Weights of a small GPT-style language model, trained from scratch on English Wikipedia: width 64, untied embeddings.
Each number is 128 + 32 x the weight over its row's rms, rounded and kept within 0 to 255. Layers, rows and columns count from 0. Numbers have three digits each. The size before them is the row's rms in percent of the matrix's.

# layer 12 MLP up, 128x64, rms 0.166, rows 38-109, columns 0-63
096:066086161152129174113083127089153135174142105134100091167089147142140076131121129078134140157093138105129158162101082147132107130113068096099103144155087106168100105111140190140124114035183109
108:096119104066139186124140124167148141174143106150171169114116126186157102117148107075137111112116137157163142158115099125138116084154067143073212115173200121115130064132154149164141147147135167
107:058116128145094115159156132089130136141125105149085157090084125150170065148077155153206118087155084115134150083147129130137172182182099126161133045132136109100118147089081134148135116145095136
099:094166123197183057119143106134227127079059096076127139146155133136099128113131133123111137200096149196125147116117151114087149165114129165126127118118123166102095148081147117158136124153128119
098:132073123125178117164157116159154197134121192095130188122188101079145159195136083138111121133121123072165102168209127135132123101174126093120119125164192139115146124150090149154130128113125113
107:145100127123111118144162094122177136175112145091079120123135134079149166098213171150173080176103104097137113097107145104083145139164113141151118106156106163174176106081134084130084095176123190
103:095127141135130157129164167106076157092166095096094182082140173144100072123107131115104189108122127108114173124116100162082124174101170066125150120107113095200126102159176177078150155101136117
099:157046133158097114115130083085108114097044158105099082157127102172104118105155130136148140188111117131125134104134161094051156177158077161123125119111170106173126159131118146161123077155091126
096:078037122152185137092112135126146153128164134126084173094121155106102132152098081105135155115206178126080119129137146084091073120152178092123130099143121144136141132143206124169145117137081137
102:117130071108172190124101135121139107147137175108104092168126083098186124088162101158109108076100171121136139159125152146116170155161137100185135092114197155178097064153103072146122123151098144
095:193137161153070139159111178140159118087135119131112106118087095131135153096118094156102207173113073116127147150112106106091094146156145189114113187080171151100138139120066101152114129194122138
098:112120183102125178130122142152124150117120198135161142079184080162123153143166156107154143138136185161130180205099151124113150094118179081093142142144122162131125122094138145068095187106094173
103:080143139145157154109182159103100158120138067090159134131098113108180091084103132187149127069112144078162081103038151054150116117126106104147136130158103091115109124113110081105119093134162136
096:123129156136137140120141169124059032100142146136142086080121148126048110066117162169144141153153119108136183133133171155136142145140130126106060088159117138188175102091139115149096104174140128
098:161169140157089149100081178134144154082099118081169145169210150165126099136154104095171133113156094163146124094162155078127111193125105149165161129132172141154123144118128105155103089057162160
098:041093182104126156097135166156146142095113132140117152119130140084078115146163130072132133117136121185068173197153110104175099107101192075116148125101127136134068171156163120146146142108125107
103:164141137034101144118142098142109116172138106104132201105138171118146107084170173125142139171098106126135145137183154141110111137110078163182089125065126107112108151103181144151079138136064096
094:085133097104099123130153075163136171111136129141158136164105115161145085114097128112059164122143090193090095098148098129122213149144119143074138109158097146109083181106095120099158091159128200
100:156102161143161098111152164169154114129098107207091142109157097199108123137162189110165123154102137176093122040187119140136135059139131144120176125172148130101156120122164162147112111138104148
100:119165089104172136131079084098105105150087097108071154121141137123072100103148086117156064053125128127165141154147113169132092135110154162089067113110071134154160080173148134079122087135103147
101:102118125105141190140053135139079181154124070127155134105116139091122177132122096096103100064160120132098071168111149123188117161142193135103128164153141137083162109139098180120179131124167153
095:112085119106066118111129106119143159130100131134146156143108111114178150145164159105190184103175128160038122180152091125123128162149095202154129148166171099131123122131102129117131177171133202
095:173125071165144093095043115110151157126038122105182081163112130126138132141123126122128105117077146107132133142118114132086166139141069171092118163123145142131165174110136183138201139129172154
100:201150196148114121163147157111140051107119120133069119147128142136102187118110071108165194110147140104126170098155171096077095135129126164084104103127153136143163125117152112066088122155090145
102:123151136141110107126081100199117147086156133103176128086117152110077118167146147171090110055073181187123093133101110148131107142110112084092082117160108128121084101122125158157130115065078085
094:117105134159102133164157144122114193109119103133157145106128078109130106102200058114144095082177129112076128073116128162135128144112056164107154146114143124140055063103172089153129128113180139
107:140140187145096106131159135095116059090180209146106134125191157133108216139131164140145145130115112148116166127061161125084129106075138126104084126114097137142087108138117139072132167106127091
100:128094133154088066130122134146085152163107110133138167121090125142170122167114183174123071152128194135165073129136114094233145156119126115071138085129122114128112140178143166117093113153076112
100:099114139147145134123123110131108111179106157113148141065107112134062085195141181081129146094160114040122162151152145143107119071081156103108120131159142092190146155098163108109157195134150144
112:147064118139142092135091140078072065103138156109136069130134128135140116096125138157071135082169134152117118051084102109158149160153138137089101121105147085176125148135160176166166097070139082
090:146147098105122170152155110128143098092091130141127167066155108121149141163125140094122083119131073190147092159135147124090190097184131103109106175159070142116149073141110137150192100099206119
102:115083108147136100216114164139181184095106147118088136125125137153161159175133176150156099154131130156124092135095170099174160144132144131113095083152124178122181124137144113189185059122106097
096:131135095132109105179083147129116107162106107090106081133140083064118145173066088150136113135156154121160111105109077100115110145179097143104117184074123162157133172151154115059119130154133214
092:093106100161148136125149146070120147169095151118136099208140123204172136165167065128120150119106101142150154073084134144145112148087156131162122057141125192135090077101089136093127146133095130
104:105137101157123167118134154111116102070087116120129147147171130119092127131107149210111149099089147074118174075141056158081144129088177095131132123130170055165108174141124111078172114144147097
109:179122144103130145162119115109136105083184122137191169133119134138110083171154149053088111120072149090116164157165150108142185074116170103143131124145110140161108065117166111063079143131142094
095:099171170160140157106103154171061144090108133131135174126119141142113143143044161095127202101109141151101182172147140119155089096096215144166125118132130125116129100121133124151159181092088159
095:184119154129129147124153181133081146169129161137072170147166115039120129132194093114110143135181106093097161098158144102120130156192191093119107145112143131124114137172096068150134182141126140
091:106134120137137127170097087054088091149182101147088138105102127137152094117179103158119086155118180110118101024124157170146176096132107087128114126123082134174188079122134146144108131144161135
100:069096109136183121079143154146126141098109112084089140106126150190144112152120099094109131148155140143141075163154124134068180095069134177048147128137151217089122126108104159128121097118102137
097:116161176122137107134164108157114168090106074126134114080155152146105138101134098159107082117121112141108109091050138120112119077115179146249154132122116111100083144177135104123156137171180120
110:166166146139150110197138129123082071106140089139113092167150136087117150128094136074104151170144133058169147134099129127126110106077123101072084164159104089196107165141140153100147111072175128
104:192120118133157082146120104173122172130039128093120123138089104110108124133167102098197123143157106087107142128079109151187132085133135097077163095131082168085109106111158110172153095148150176
103:106158115039095077114152139090110101181123094169174156123131121048124173170139130099159126136152137154133112128103123159158118116117078068097145061090152090131090131105132169093083118122107159
099:183151129079116088118126155123189113119080157167113079095122100159154100126147160149098109093139098121089116137200150103190119134089132121119141093126133147144130110075094092163039157077106170
086:138134086181087111145169096134092124122066117139187112160126122091165098088112171195114085056160104130126105144104099110121099089150146101150091159087166127093043142141154116136165127091136124
106:088124104134108121145140068185144110086123114086126109119108069176119140142051179156082097132125139115229122158160103103110115138084142070162166073118114090117100142121153145138110130143097096
099:163112072144072146178116147173094140122108186162093094103071142141127104105081139104057119056103123139112121161106124113074112074092133135145099122096097121135194113150129144097098169136160164
091:139056116112126123143149132137078094090067106167096060125127134112124114163162189138156135163138110110135158135120209107201146091154133144099094112159077140111180148139077128151139181133096123
091:152082083119109202144157160126159154127168118148165139148166142169180126103092165082129150090040144088136108119112114139129112092092140135102109155161082167088144204116156163124171091106127120
091:173150114189055140168142108080168133112142158109035122095103141131110169130115168135103129127145099144130170121152101138113103135081131122121084118112100129169103132071150122064202072096142140
098:120137147140158093068182130147093095104158131160063085102152121117150092166103095155142114179158176109166145099145088133129051156137128135182138101142113122095160132106207089129075154168139144
112:084164102155100042126105159145080138104123153121110083103149109123115114106130156174192120144139147134106149163086149148184095163111148081134100051101168073145098130142143153118135139080090071
106:128182158174133161138167112148116160134095080125088181177123163126091102067149189116111124133127140128126101146151135144161094108053094145102055126151119077168111063144178109117151105114111162
090:149171183154123110140066162153105102159126151154139124118099108071164107124152116129120105155133096150128103118177107102187166113092113035158146127086118197120157141074094078118122100178164115
100:128137104075142105131121197050140121136123115105171166201083097128108102123076128099114179075098126091137092086094155117089144097084115125131108093099095105147133126158123086103174117098142190
107:097101134165130111144080106099129093148132122131148085134116133111144155081184169166078101174187147153036149167171191119161175143153091144145134142103143171151105112090108183101112162129160115
101:114128177083131100161063221128102186141140116139064131126177086148206124160098107131111095095121148156129155104142199118117100098122123156105080161126132110115069092128150152117102120130124107
091:092169131154117133128098086163129146162134126080178141086172135137118133087177145193080113140201148134125150138138095129142114174106044153224131141142152148100158171164116111134135108119148096
103:204148142151127144124117156141146132093183080093138110137153133087093131128090157104165164115077114087173144153152098113118065109075157180154167072132168122152076119099172100133179153105093105
099:141139129123150091132117182133159137138128126138108179080139124113053208104121143109136172125095142106106150167064077098110204112150148136114146150170165157159125085133070130085147160189100125
096:135139098041108122139103143134168110139103123128080094156108130111142099123142114121137159104115101195079127161130113176122087171127132174121127108077156064166101142220159157174114109172125081
098:158198148112122123078081178176064152148166106121121113097118143112127176132141161106118108165135171130132143157141179142098063118137119160194144077183156116184120080109166136150135167102157112
105:130117106041104163148130096120096111105166157126152128153151168098129135120137178078089117119144147110165146168137093113068160162145111126148048113153096176132064099085113107127186192128123097
097:107147137209132093076161138153124101156122144123115138131156141061152146141096151204164144103172191155130099108157126164138156147158124147100172092183152117086096108108196171157144089135160117
093:135140168144116109176136118106114136153175073108026121104199157156115153173124126080137139150087153141093150187132122097165083142157179126129164119172141142145117103128132180104117186100132083
094:133110089160165157147202129127199137125126154204145149173128144094161145054101131077159096119117143177158119116118131161129127099155144159182089139119120145090101092058121110108131137162149182
099:165190107079086070092084071136137067113120098171101174139135152139119189109095145134137128116131132104132112141135129157098139103113150116084141087156137103165074120181181061155154088115140171
098:166153140208091130085105128182165135093107101127034121135124166134178152120138159198079134160123139164163118083134108140106137192129157150116175146145097107147119153113118123121198104152131126
100:077069124138120139137175163198093147114111152135167117120103123151118147117177119153046126129162119098129082093141113138142091106151192140096159158112150101039119150150143143095132181156072103
100:124134090059072095125141099122200212130123083120085126131145162090140121156101097181152160095131146087126167106126108147156134156132196168128168106081109109134121175087103117166145165110112099
102:107093133087179153138090151143087130134147137130162088158190091154146131168098135126109131093112134083154063153134185166121138079164107154170110177120077174085153138086100140109140100101047128
# layer 12 MLP down (transposed), 128x64, rms 0.114, rows 38-108, columns 0-63
097:141157113128112130157138158156148133128110158160130115110152072079117146107126105179140149126153088145120131120111141250149161141128029105106084127110073140147139168173151146152106109121201134
088:157098170136114114108151092100146171098080135091179131116113104145135153124168188104132150120111130091152139076136181130087086109077089162154163157100158157160140178188119077148118136128052081
101:149122137133133101131155083118153126081098133080076055139097126084131061185088172164095136134115191178163157111151142116132077143155171061139118109147105107140152108167160159159150094115093145
093:140090138063129135136151056099130139136145185124160157127090103086167158187145198061083119115099171148155133155121160092075111149108106122148097133083116122131120131198080119118133115133172162
097:105191200184185104096112169160085130112111102126093116101113106152104187135174108181108147126111169131110109153091117083078196175111081104085151108132115133137147133110137151139083088125102145
107:177115100157103099120138131160085080073192136116229092117139153147115120112113123132113109091066142066166092123188138128145083158150165142161075119148112151142134149102111180146121138110145167
103:162116122127222162055106156153093162122143110131082173135124103122144162149130130035140145156108145172140176104149160069099139122125193158124137156090131088133126129097107116139137090122096178
089:066105100108170141156153103094128124141140130138108165106139150160155075122109069107118075146126130155146086118131100042195131124090150082075124130171138097073136112066154135101130118139160064
091:070123158110153172122078067153142126105123099142087104154154140094137108141149124075154174128192130055123138132166113064156117141170093158158140145173140150137114136144088186137127149202092160
104:171120050146161122078129215097108177108145138176143094134176149168102145089113119144139125070114197086137149117127128145126160111181116151105090111089126107099123127051121143137170121137095135
096:098166132118134125162148172170087080127176137140148144150124129167098108139184139123107115143134148138127107145111150003133100165177158105130028097131132108119139162152141098141114139181135088
092:043128155121198076092141111141128073115144122153138158107118063161147112090103125084181146171133130147148080111138115187126131092087083151072115127094080180153150110103119168166126124128140127
094:145094102107137090161153091112090166114111151111181181136141119157114080143143168179113157140120183133156091058106120102147139189081113145140143114179056138159102104102118158161157149120122053
100:086116149097067116079122171143149152124092127181128095186095130093150126207113122099112120137153119119110075151093054169099159140109122120158098133074137138098116142174134095070128125130167061
112:112091146069088128151185093112105099136137124113142093172148140118095138137162105139081085113127219140135141154168108121089196146133109130134027133133070108152116109114116177137122171118086116
091:187121144127136136158164108107128094109126179088143084165131104131165170159118102071085147127124171058165114120068139170111061123127114175090050100131139098177132116136118127172146122121096170
103:091118137136105122139155149133147136193112107106115139097140094112121182063119173122146052163097164088137141128175130053136094140101094082183123130132087103116082091159185124135150134103196105
099:136109180172154152140191103119103167099095099105080171114126169084089125166203115129108170145132182122106116105078120125143082219122124117153131103117159098113151167144139136124153183164167126
101:109102121157127129102107090164161096125099150185172180067120098181128105116156174124096095085114022114123143121171095107114126105148147124166117082119195125083158147142161160094137156139130151
099:124108160104120127150132189106136162164145168128178128121095115165133105112110082160061000110094163143159100162140105073142152133149134110118147133105100182125150082125115142155108153133110098
108:166166127112144155139131109101151157172120149135077166093086078150175174138076136111167178194178157155125129135147193129106111163101127158166158149147131101171089086108158112150093168134080084
094:130102161100070066115096206151171082128156119182179130136078106079106130110093091070154141086094099100130152178104105112143159108150119166078090120133135139140133156107120113117151176155169104
105:112160108114049107130062101118107120180135140134169132136115097163192131176152125154120160089066059124136188193115110079142133152127157100160109161172141135077132151159148122121083122145149117
120:105171134133036168158133136115105142164127135143134094096153149106177151101116139148126118097130014121150135121128173193154158201145082137136162097118156154102101130177125101095119124162113143
105:124118091102142161168117144098111176129150133138128111094158143122122084164121127113068116183176135108111149119135152000071129097124157129130105139141109171117137141034129131122118156118145094
097:099132109119106118139084127127167106132089141165155138145149157117133076172147107038076112120140067072141117165133105254148081125123117149143108093115143145143112150123120110109099155147076109
099:108159170176091107152102047162166101137104098105094122110115081161144112153137162154108241124115139150103078128144154128177160119096160115117154137105128127111084156142104050128126113114092112
098:137094170153062073121143163149066103122119123131148170121117145119170118096110131113098068066085069106164139104163115084117101150133126137112145065122130117158139145144178077188146059120151138
103:124121126153175138111139058102117091119154098182147141176092177110187109097147093112132085129136130121129131134137133151126120148118160171124084161099182172184130189055090148145082091125142192
102:144178095185075162156088087155179143135094141113115145128152149122100097151174154150158116097100120159076122165142186136142101070102145119115177137162190147116137149193115069081149120142164106
094:130142132090122128167152132178086162125135122117087058163155118072143093145062119093131111138105205155126142155170108139124135087151151147117090139195142176125132034135112165133126121162172153
106:137125165085120133127186135171067095162178106099071102099155176120099155098130180161160139114167129079099146110081132101095144161151164110159138172098149065148118153118152119122101158201145163
119:127136155104136106132116118125079149135113134100127147154140118056137187101151164142082099173119222117172136132153133163115201113116150108067078159144099095086088089074142141123143120111076097
097:146150157127038109132140097112168120110138138154133208109134144078175129103150169085115130159182088123074155131087144136146102121105115189194184097131138179184131144120122142152157134118163112
092:142084154129148092099155190108136103074153091110075118107132111105143090157200155165142195097104158117071147170152143128167162177142138102133136179133125130078138167195099167105132140140117090
100:050036077121117127078156102111167195150118178128128164137109084114135157091120151146132109098126150151096137124072090130157116120098074131104146156113119149139134097182159157142175131135192125
092:101172069105137051145108126161125133066180141086109127088194111144157149142136145184140136116118125108105173113109179102172099170109092149103171073142134095152136146136074179127085121143158149
088:107143125130108107149135103171114133094069111084098162095139164109141173124086107143154097145143149167109146130099096216167121061090095165115083147127151155114072115162111118153164061099104187
099:159199131186118028115146124139163109167148160084222128069113121122142134167094120105139130116154113135152141157126107129140147199094118140133168106110128176139083161127125079162140137137117102
104:129118098100150192134128087164102079176124093225144083135135139097095107133074116131154088122096183073148129145132127092145104164185145117109117102084105081154177110124132185129143158123157140
096:103099053108097118130141132113114110169118143146163156078089117091097091127085156084122061155150175089156100132136120155131123113175126199109128101066182164084113161100069158152135112109130159
108:137113117155154192151155110087192079158160189107114125120126119149165142125178121130125135104131126202100100148165139091126132180139135122055073081150086118103103122157080123152168069158101113
111:147144066092065107155107160217114142173080114131101118154169088155127161125127137104140145115150211108072108135151132100169158073085148164090103133118145111104110129136115133155173069139123135
101:109153141113171167204142125108138098138133097158131110128133081177117138134151125142150093116091190175134131089151106211152153104115147101067127156106104048127142125173183062121140137139169122
104:082127149150168170136168157104096129150163109071115172160135163102139076124180096140102144075141151144116090080154140049182119112124108126099115142158162166098089119192150193125146122102153162
091:095166090136127162110141141088130180113136117118120120130191090182106142085109118063116141117128178162135121113159125089176125082086182150138128134117128140079187062075118172143163145140198146
101:176167161129053135152168090118132113147145086133183133090130147087123146109106132133143156123164094122152128143103091174089142181144129124074084144168067190094132139148086085183155102110184125
092:151111147137132129068173125116142114125164085103086052157134139146142088175167120126086139136112079153140128182149137119133049126125118128134101109119121082175053116160127151091110147102129033
095:119133122137157123134141096111112101137107105108121134149102062075112101145140139092083166101104170078101128137083136050134079190128056109141085143198133142115067126118151109169116099105118191
097:145211096155088134137059175099133155071101114148123164172129140147110085174049114098174122148184095133141144123135134154189107134074097163155089142131109148146113146159122116157142160125100099
090:099098161130128159078125100145068111147132052150169134144134162128100133145147064077093128175091188074126166180148100138126140098082129097167108091101129138166089115175118121110151068138097150
106:087102148111059148177089123093108161132108134142091125118134112144158122109155113187132148143094058152087090109140095189113215126147080126131117146129186180119126109141132127088083125120092065
113:076139175111126141085089099153083119145131147084145119153171129119177142143179151129142105124195168112121168211152113146140128154062155137166075108129096173079117170152141120155083078153120120
099:162095106226179161170151150127109163092145146162149208122120105170128091159108117153108188156115127140151164140095142148133160141112078129180167085164128119150139159154130082158147095085154136
097:131193121127130151074109040135171148133182155175149130072158156151124146082092148131123162180153146123165144142097106136138105130096115137040144117109101137155134080154107128081175153149164163
098:111152113186131149140153112167139156091150092133098146151140149147098117168152098147137193145087126151140120097114115228123084133106129147115210076187158130093109081094172083152138137112148094
098:077099164173154107192094165118094111070142095140135148137133129147126081151112103075113129115054183122156160144118151095111118137148123067181097119164148142107120092057094148141085167104106163
106:133171042169083120120173124098106167088143149067076085106103151147150153140141112163107114097132089098066122114135080100153074153111138151128159115080129102126154146162118160199120138183146130
098:181168131133137120176114192105187124048125150138108140113109102118152083130170115077137154135193075132131129107084139186124084132101164153081153158190115159120155110189141142110124103122159135
105:099055148143137129107141078105112072103110143120157129129125148121114116170123132074089193150137102130114095165222119062175103138133139163090089139093070152132086172146108132170100138107126158
104:076135123137149065134119147143153123142164119088134115130134097136149155110135138112148122100140037090121134142141074129124122129082113082041185156150116205107148112152100182166121120118090197
094:126090096050119172152120172156099146112100111143086136117185123115116110144142168131143095124096060117132081094139136091161124095100074067138173161202164119147129155151144175128108103096094086
097:136125052163112200090147144125101118136122121089097112123084122175157136079143145116124143129125146175103079154136091125094151182192096169119099086125131091071068164156083115127168110173140148
109:122137149127179142116091078147088140094133124061115118147108166115093096141114109171143078131105143125138115181154151242127141082151143135071056126097095152102122101118073131098165151114136135
101:110124080094094170112106147176198165106129148139158115162152140163137133140130133114102057158119103121116169122060120170102140044127140146113157136146171136081175083080171099115114118158074155
091:115114131120148126164139146160171192192184128107209153119135062155123137088111126184122122072142167123097106122112092116100100105135096175128158087126094163140133124175117106125140118074198092
104:103128140121063150104140066157081102167111127157102119120128116129103115088109153101161140165117110110151189146126195076084131054095114133143101155109162093100124137148133143070128143091071205
105:176142137092106121131112130118160116175144105117127092121121097126118117104140114108133150096059136131141085050133065124175158207126111077143096060124044118171106158131174104118092113108155110
101:109115160115133104149134121094145100151070093096137140110110156127102158167149154108169118114150118159085138119115121062074138131103072060083195166177092167126118147053116188108120160093143104
111:143113139137102136074095130177086110165102121124180093101100161144114182154136146109176068120131195108104144114167067081169171126123092137143166140091074136139161127092088168125069120085144151
112:103129123133160132199096162112146132118194124120155058130126120100110126149113172120133134082165164162130098093127114163126193073168173142061094134072178116135159082151130084150141073111111140
# layer 12 MLP gate, 128x64, rms 0.174, rows 39-109, columns 0-63
106:141104184114202168135114123141093153117112149131154063128121133134087185131170148140078178207147169142103162130155169121084134162125125136144121128141076176129072168097088136096134130146066138
091:117112074161152145095127128109159145174154090133137128131140164134122063127166169121095092160142130152149059161115143154107109138167070160081097089147125145103113154214135142121220139128158087
095:103125145110163070146131086191096175123120128192099147145102132135139132070101129100038134173173140125119079167132093165165109146140116147108117115118178082070128162090130110104155131091159169
102:093135110133149124102113095181132116160060132191097080107126173061153102137132131104120143155204128193158159112082096108113140159124105162124146139127053145116108127111158164051100119142110111
113:158151162111115109095089155162141115115118134119160150133152133104049158103117137101047101129125164136157132110164203144123119161110169150140151113141095127150145133071080073063130103049096096
104:155161097125130113133093156159119111137168114108129157104147112129175158104199077099128073084151129172090114120067153184102116104168170170110104148120077082118088165127145124061141097165072119
102:111100163097113143125131128175111126120085108147147116134176074075063123098229158111142175155094111166085142095117164127102116198125107093128179151132130144134128108132159139171086156117071098
098:110083188153134107154127179123122175101155158087112107091124109128132136151133153157174116095127171144158065086121158140091127170121157105108100112086137158137072177106160047126063118090089091
094:140093150143136092080151149156104122154141111072168122114212105127125209150112144108080130146105146107098138075125156112102203142131162161109082161085124079171122177154150101163149097163118142
091:191154112080073196120142159168107150136109131154196052123159123086114060109104167132165136144104119105093099103123171073128081169159098111127139141107134147140155107096134139147097141136146186
092:151140150091100170121123085153097113151098225145140104095189094149130131184163122109126141090148060143151078130128175117144181140120095159152136086111080149134093194121185141145099106120132130
123:142130144141162096095109170169133103116077199144158169109117074151077136114117097157095131142148106147100148086143117215085108119157176200101118131149135143118158164160162092103130152099108191
096:066073132130157068051085132170164162117114136155126131131100133112171127151104071110084095175123171124099153107130125121108137171185140123129138128114146110099169138174080157098171142075172081
108:147116088120170104094131091143145113111099141147136094150151173106104156141191108126149096163144173173109142075160111156073169124128064082111065091138104196137180132092115159153104107135077085
090:170080147171091139128140131119119153151136120146127080151109097110183137159195159151065105178144141152123128124153124106109089104161133124102118117134105123138140047091164223125075182118138180
099:084088152157144133098130092102057148161129174125107134127131119075095147140138172147114155152165115135055187105096151132093101167160150127060154203102142069156118152128084124072146129134116121
105:137132084159203165132108139130074117122203166113124128093157157103134160144118139098145136152120196144108160119076146131100145117157162186107203146145089081114181125125189175110121110142118166
106:175148147109136162084158196188170147180159095143128140128100110130152115118136113094171147158120165130053094129147146151166109129131116168131140122174157074152080136147109053116153074134183099
106:165106178150146124162066143135152115134079118126069074108204122083139184144157119082176125170168135213111154093183152140130081105138149150124110116181114124140114118123152151132103088130106130
097:128141170176171134160099154147201094156145130101160081143143097127137170086103136105118177107143103095122134157089160135095124189187116088096143083104118103153155160139078121075112090097166188
096:155177123164141107133146125148114121153177157171111162124157065140144125103146101177169095143189103142168110062176136110124181114123182094106135062118112113102098132217109142135103172108126155
099:079144171081134110107155109086164120139139124122108115162117157122195079082133126142131115105154114121096124115138143142097134130134197031133073118036110058123075140142121117140098124098156125
111:095085171208093150128073205138101139093112118101137114130142076087167162123172107113091103139131116133045137123179154115114137084112141172108142125181122094126147079098160132105141118117105083
098:135033164174118058104085107140110108109120155129198104158129138084134137124074061133111125156147158140100135118119085124148123134107099129108111106134172067097126114122056138060145136121093142
088:123089171145087134142110109185116128093169166130111164128167108060153142186140148144153199156114077077136192143158164122112120131108166163135164113134112055118101165144124151192097140114123098
104:149166142136135166129089186172163128138075090094126105168209113146111163148103102092086116153157116107108149068131085181057111169157127111117140123121119116169138136080137119129126108188066155
099:127153157102094108066096109134120105122176126088111145103155101186115115135096122072123145126166099064142131178159179145057115153112205138133092151142170147158118115096138064132069153143133164
087:121117182080119175110118116163126116111159118178106149131137053123166171138137135108172104149085092141162151131201156135114071145164148127157122027146146133149106154111168135123193129089113152
101:127076171121120148072097205134074100213164101075105135085149121067102159097118123128148128121175178096161160087166151149101125165125139146133149126119168132129145195105103155145152112139116143
086:103126124104123117175091123162083114141157137114103109146203111153160133142132158073168102107089104117117147155202134147144146174116113111066140142107114099204075093115115142137171155041090131
107:069122130126180096070130129131116138137157151196107075143150193128136125104103113155081085133154115195138124098183097135106215121170134136167090097138128137081122104136091119137148119115062149
108:106173093125139081057162145189106167122160127167141110116102125104122118160161148082160173109138095063102093144120197163111126136130111135155182129128173139161101113096101136103134193102067166
093:111154116088093143101123155148136138179132121150197150069165153148165129153092140145167180129069148139098199123136134158163153158140161115161152044176156146142129137128126063117096166109081125
098:111147212125173157124128111124126151052148083132131056124154126187158125117172135139102151103092194104163120155105099135123118108150201114072100125166098113147136112130172118131154117133055122
122:095062087121171146153143155148129170124143157107087084100137118093159140155146157132072128094182176138095174094142142155120152177159142096056122105153095115074119140121083158171186147127111082
100:113123130138107119140109097172070103075141120096123105082208111080129127149140190147111195166107129121087122154103209113098154136135124152118141125145059137109078167148078113130108138120140062
092:157146097107149069125176138154148137134128132107044174073125113093110121117161113142135099115129152150139130142104142112120099198128114116107117167171185055106112061083136087181083150090096108
102:156130101119106165113156119135151100083116111154099086176091113114070171177105132110120140177074127132163127101151072157069142139211144104137088129124047114106113116124079128096139182130134085
100:123113174092199108059128149134169196093114146135157167133141155128163172139171106056131105162164173153111118109123166137143109089180109182087152124157142121129078135071161147118130107164111112
096:171094091163135146134144088080080121173156131111113040087138079085094176138144161141097142096182114145147142100105145160124125136138106111116055078126078096139110116139154102138097148201146110
112:118120163135179118106115106093101163247125202168167136118134085114089142063137144083181083152156156136094131141156110141119191135116140088112091121143114157147099136104087123114128154108126149
102:140124144169162107156069087163108153117151074145116081104111144120108094029139151153137126136153105164162241120106073133108144132114133153119133135183132190104138140142108129107157139095160122
091:131128142116153172155149111145071152096146088150121130075082135107176133178136137120037172164149158123136138106165140121114127149160184198073076129089174075160114148132142153155137150140098166
095:157159101136148135091126140170171155175112125156181125103083111098104135158134153123107198176076148102155192126117116123129155089107105116161138052176127141185171145095168180113115173175128124
093:080112140090130117106156109115109131178106159161184089170150111051170149100172159151167119157125165170129156113115143116089142156138133090103133095097142064100103148103167149149170171206090110
092:075102106077129117100109160163072216106132109155132086080098165177119110156178153121116103102097108167138135159125119137107157119167132110155140112154147178102122140163082116137094185215113134
103:169150090091161131141079102075161125191116110176125157121190089083083155136136143178093090129113136122161077139093094121127080154159188129083157141077151149103099184093123113136101107103108134
094:137159181174110181121137082090078097102117132115102104101128141189128165147131114104172122152129125097162135124088147140129166130151225151147127105147073152179158137113126101107170137133143033
105:157120199153122120093142134154094125150106096137155051146114143153141123142118174078112075102152199180115127161144118117192148137140151183107091145155161124200138104169101125089120088140091087
107:113083107162174122123119187178088150122150098221129177099128127133087112132146131176133090077126113086109111122175130201140138110135177162107118128121108111130148091080188098099139137137118191
109:145087173162153028128146186188129158127073148135148134127155112191082145126122092124127098151151135098119128167093126140082151123096126096101142064116168149095176082132156074128151144097128114
111:078121137167192088060104161103099144164171123139140147119117123095129145105180079124140123119124135144144072099136116159054178136141164078061167141138071142097114193119138127131166107137132166
095:127079129154148109195093144165144163134166173148188148079126145119197144165131132096119101130172179132084079152061098133183094172132126102081108163133144117124087157139117088141173148149110111
092:131126153128175141082187157122145151138065112157131169165203123176129119121142091156124099123060144093108161041114108121117139152113115140159139093111147130097094132105066119137101165162082068
089:088154174189177113127101166173147131164105080109129156132168072105146110193109153133075078143129154191122121110073089145156087127121170145088165093125152157110123093100155124137112119075086122
112:097131095141214102092104137115108159111113106091153139118122147068116100067144142135098155192159144123119136099041140145143136199123151081136110129140064097124066135182134141144154156115122099
113:147131090141184144083076155133128173118102128192150141115173090154099147162100123149099131204170117155097139068181135157088144158126121131135178079143109111113077116102216129093126149124126128
095:089115152115108179087115149124113105172110127108119176081197095150163104072191103151050097137171141132113136119184098177150083102145095145138116130188163136105108126189124097155132134102104123
111:094144146146152134137110180178127190096102164160141132098138133102100123158122152092151175130106122162100147160079158143147126110124150125122126036167115136174170098148150140115125243079118107
097:081100152067106093156113098114096174120159168174123082150102193136118120131172182116098147103107137098085099106135145102130132091148154159204101097051091130157100143167103112141153127154079126
089:118114140113162109142056128174150119159144096091085167146080127091109137114107139083145109139138129129061093101169121142140031164135134168200115157115112100104117121111150116189088095152075104
097:134117104088150118093150125182104159103155062136222143148136097125122144188150178129119111083111125112128109133177149142124111144120114066132159050121106145118108027147121093139158107113111147
113:069142073108111115084112169150143140194168139157138106092147174136189147111161132080116130122191129157053089114151134094151114160129089117160140066178136142117131085150117128119160181110122084
094:116164135168134113115083091169190075153092167145159167133116147103128144129174148125121074139161082149122127127085097140136092128124177150146133087194167082138092081100151100151147172190094075
090:162101085114141092099125116086163109119137081125156135139129021173178128096160152144154136102182099078121116128141098179122103196120163134155108114102149132089085111121181137153157110125069093
103:151123121173130149118115124098124140162058151093161143154172101152126157090140181088010130132135115158118126171153132129134128148160164138196120083124169174108141138134172085148142142118194147
103:076100171135167151147129133111124114126150164168186104127149107109108113091130107053131061098128154094103139096153104122180108148191122143123071088099128101136083172139141122058130075157131185
094:114141140115148126093126135138161133096060093165166091183180091102131078126137119176172151149154184141082102120136136113101168185140128079144161159109136112075078137088182143089116196133123108
095:125095112133155162139142123150074120084180169171094093090221156162165126144159052158153177140140155178101091147141153111136130183125137126136111118147157155168156143118102068091154169131109131
097:111110189094107139132095120152122103137178107139088139118107163074142128100103121138059139178111175164141104047107099136162106106147107128104141096114110194146168195138178163099115099078127167
092:146108094087095142152080108133113133128125131158107100133163120142145129126126095106097168159175166119115156130134201099079108113088141118191086122108068140126093096155057110083128140119152234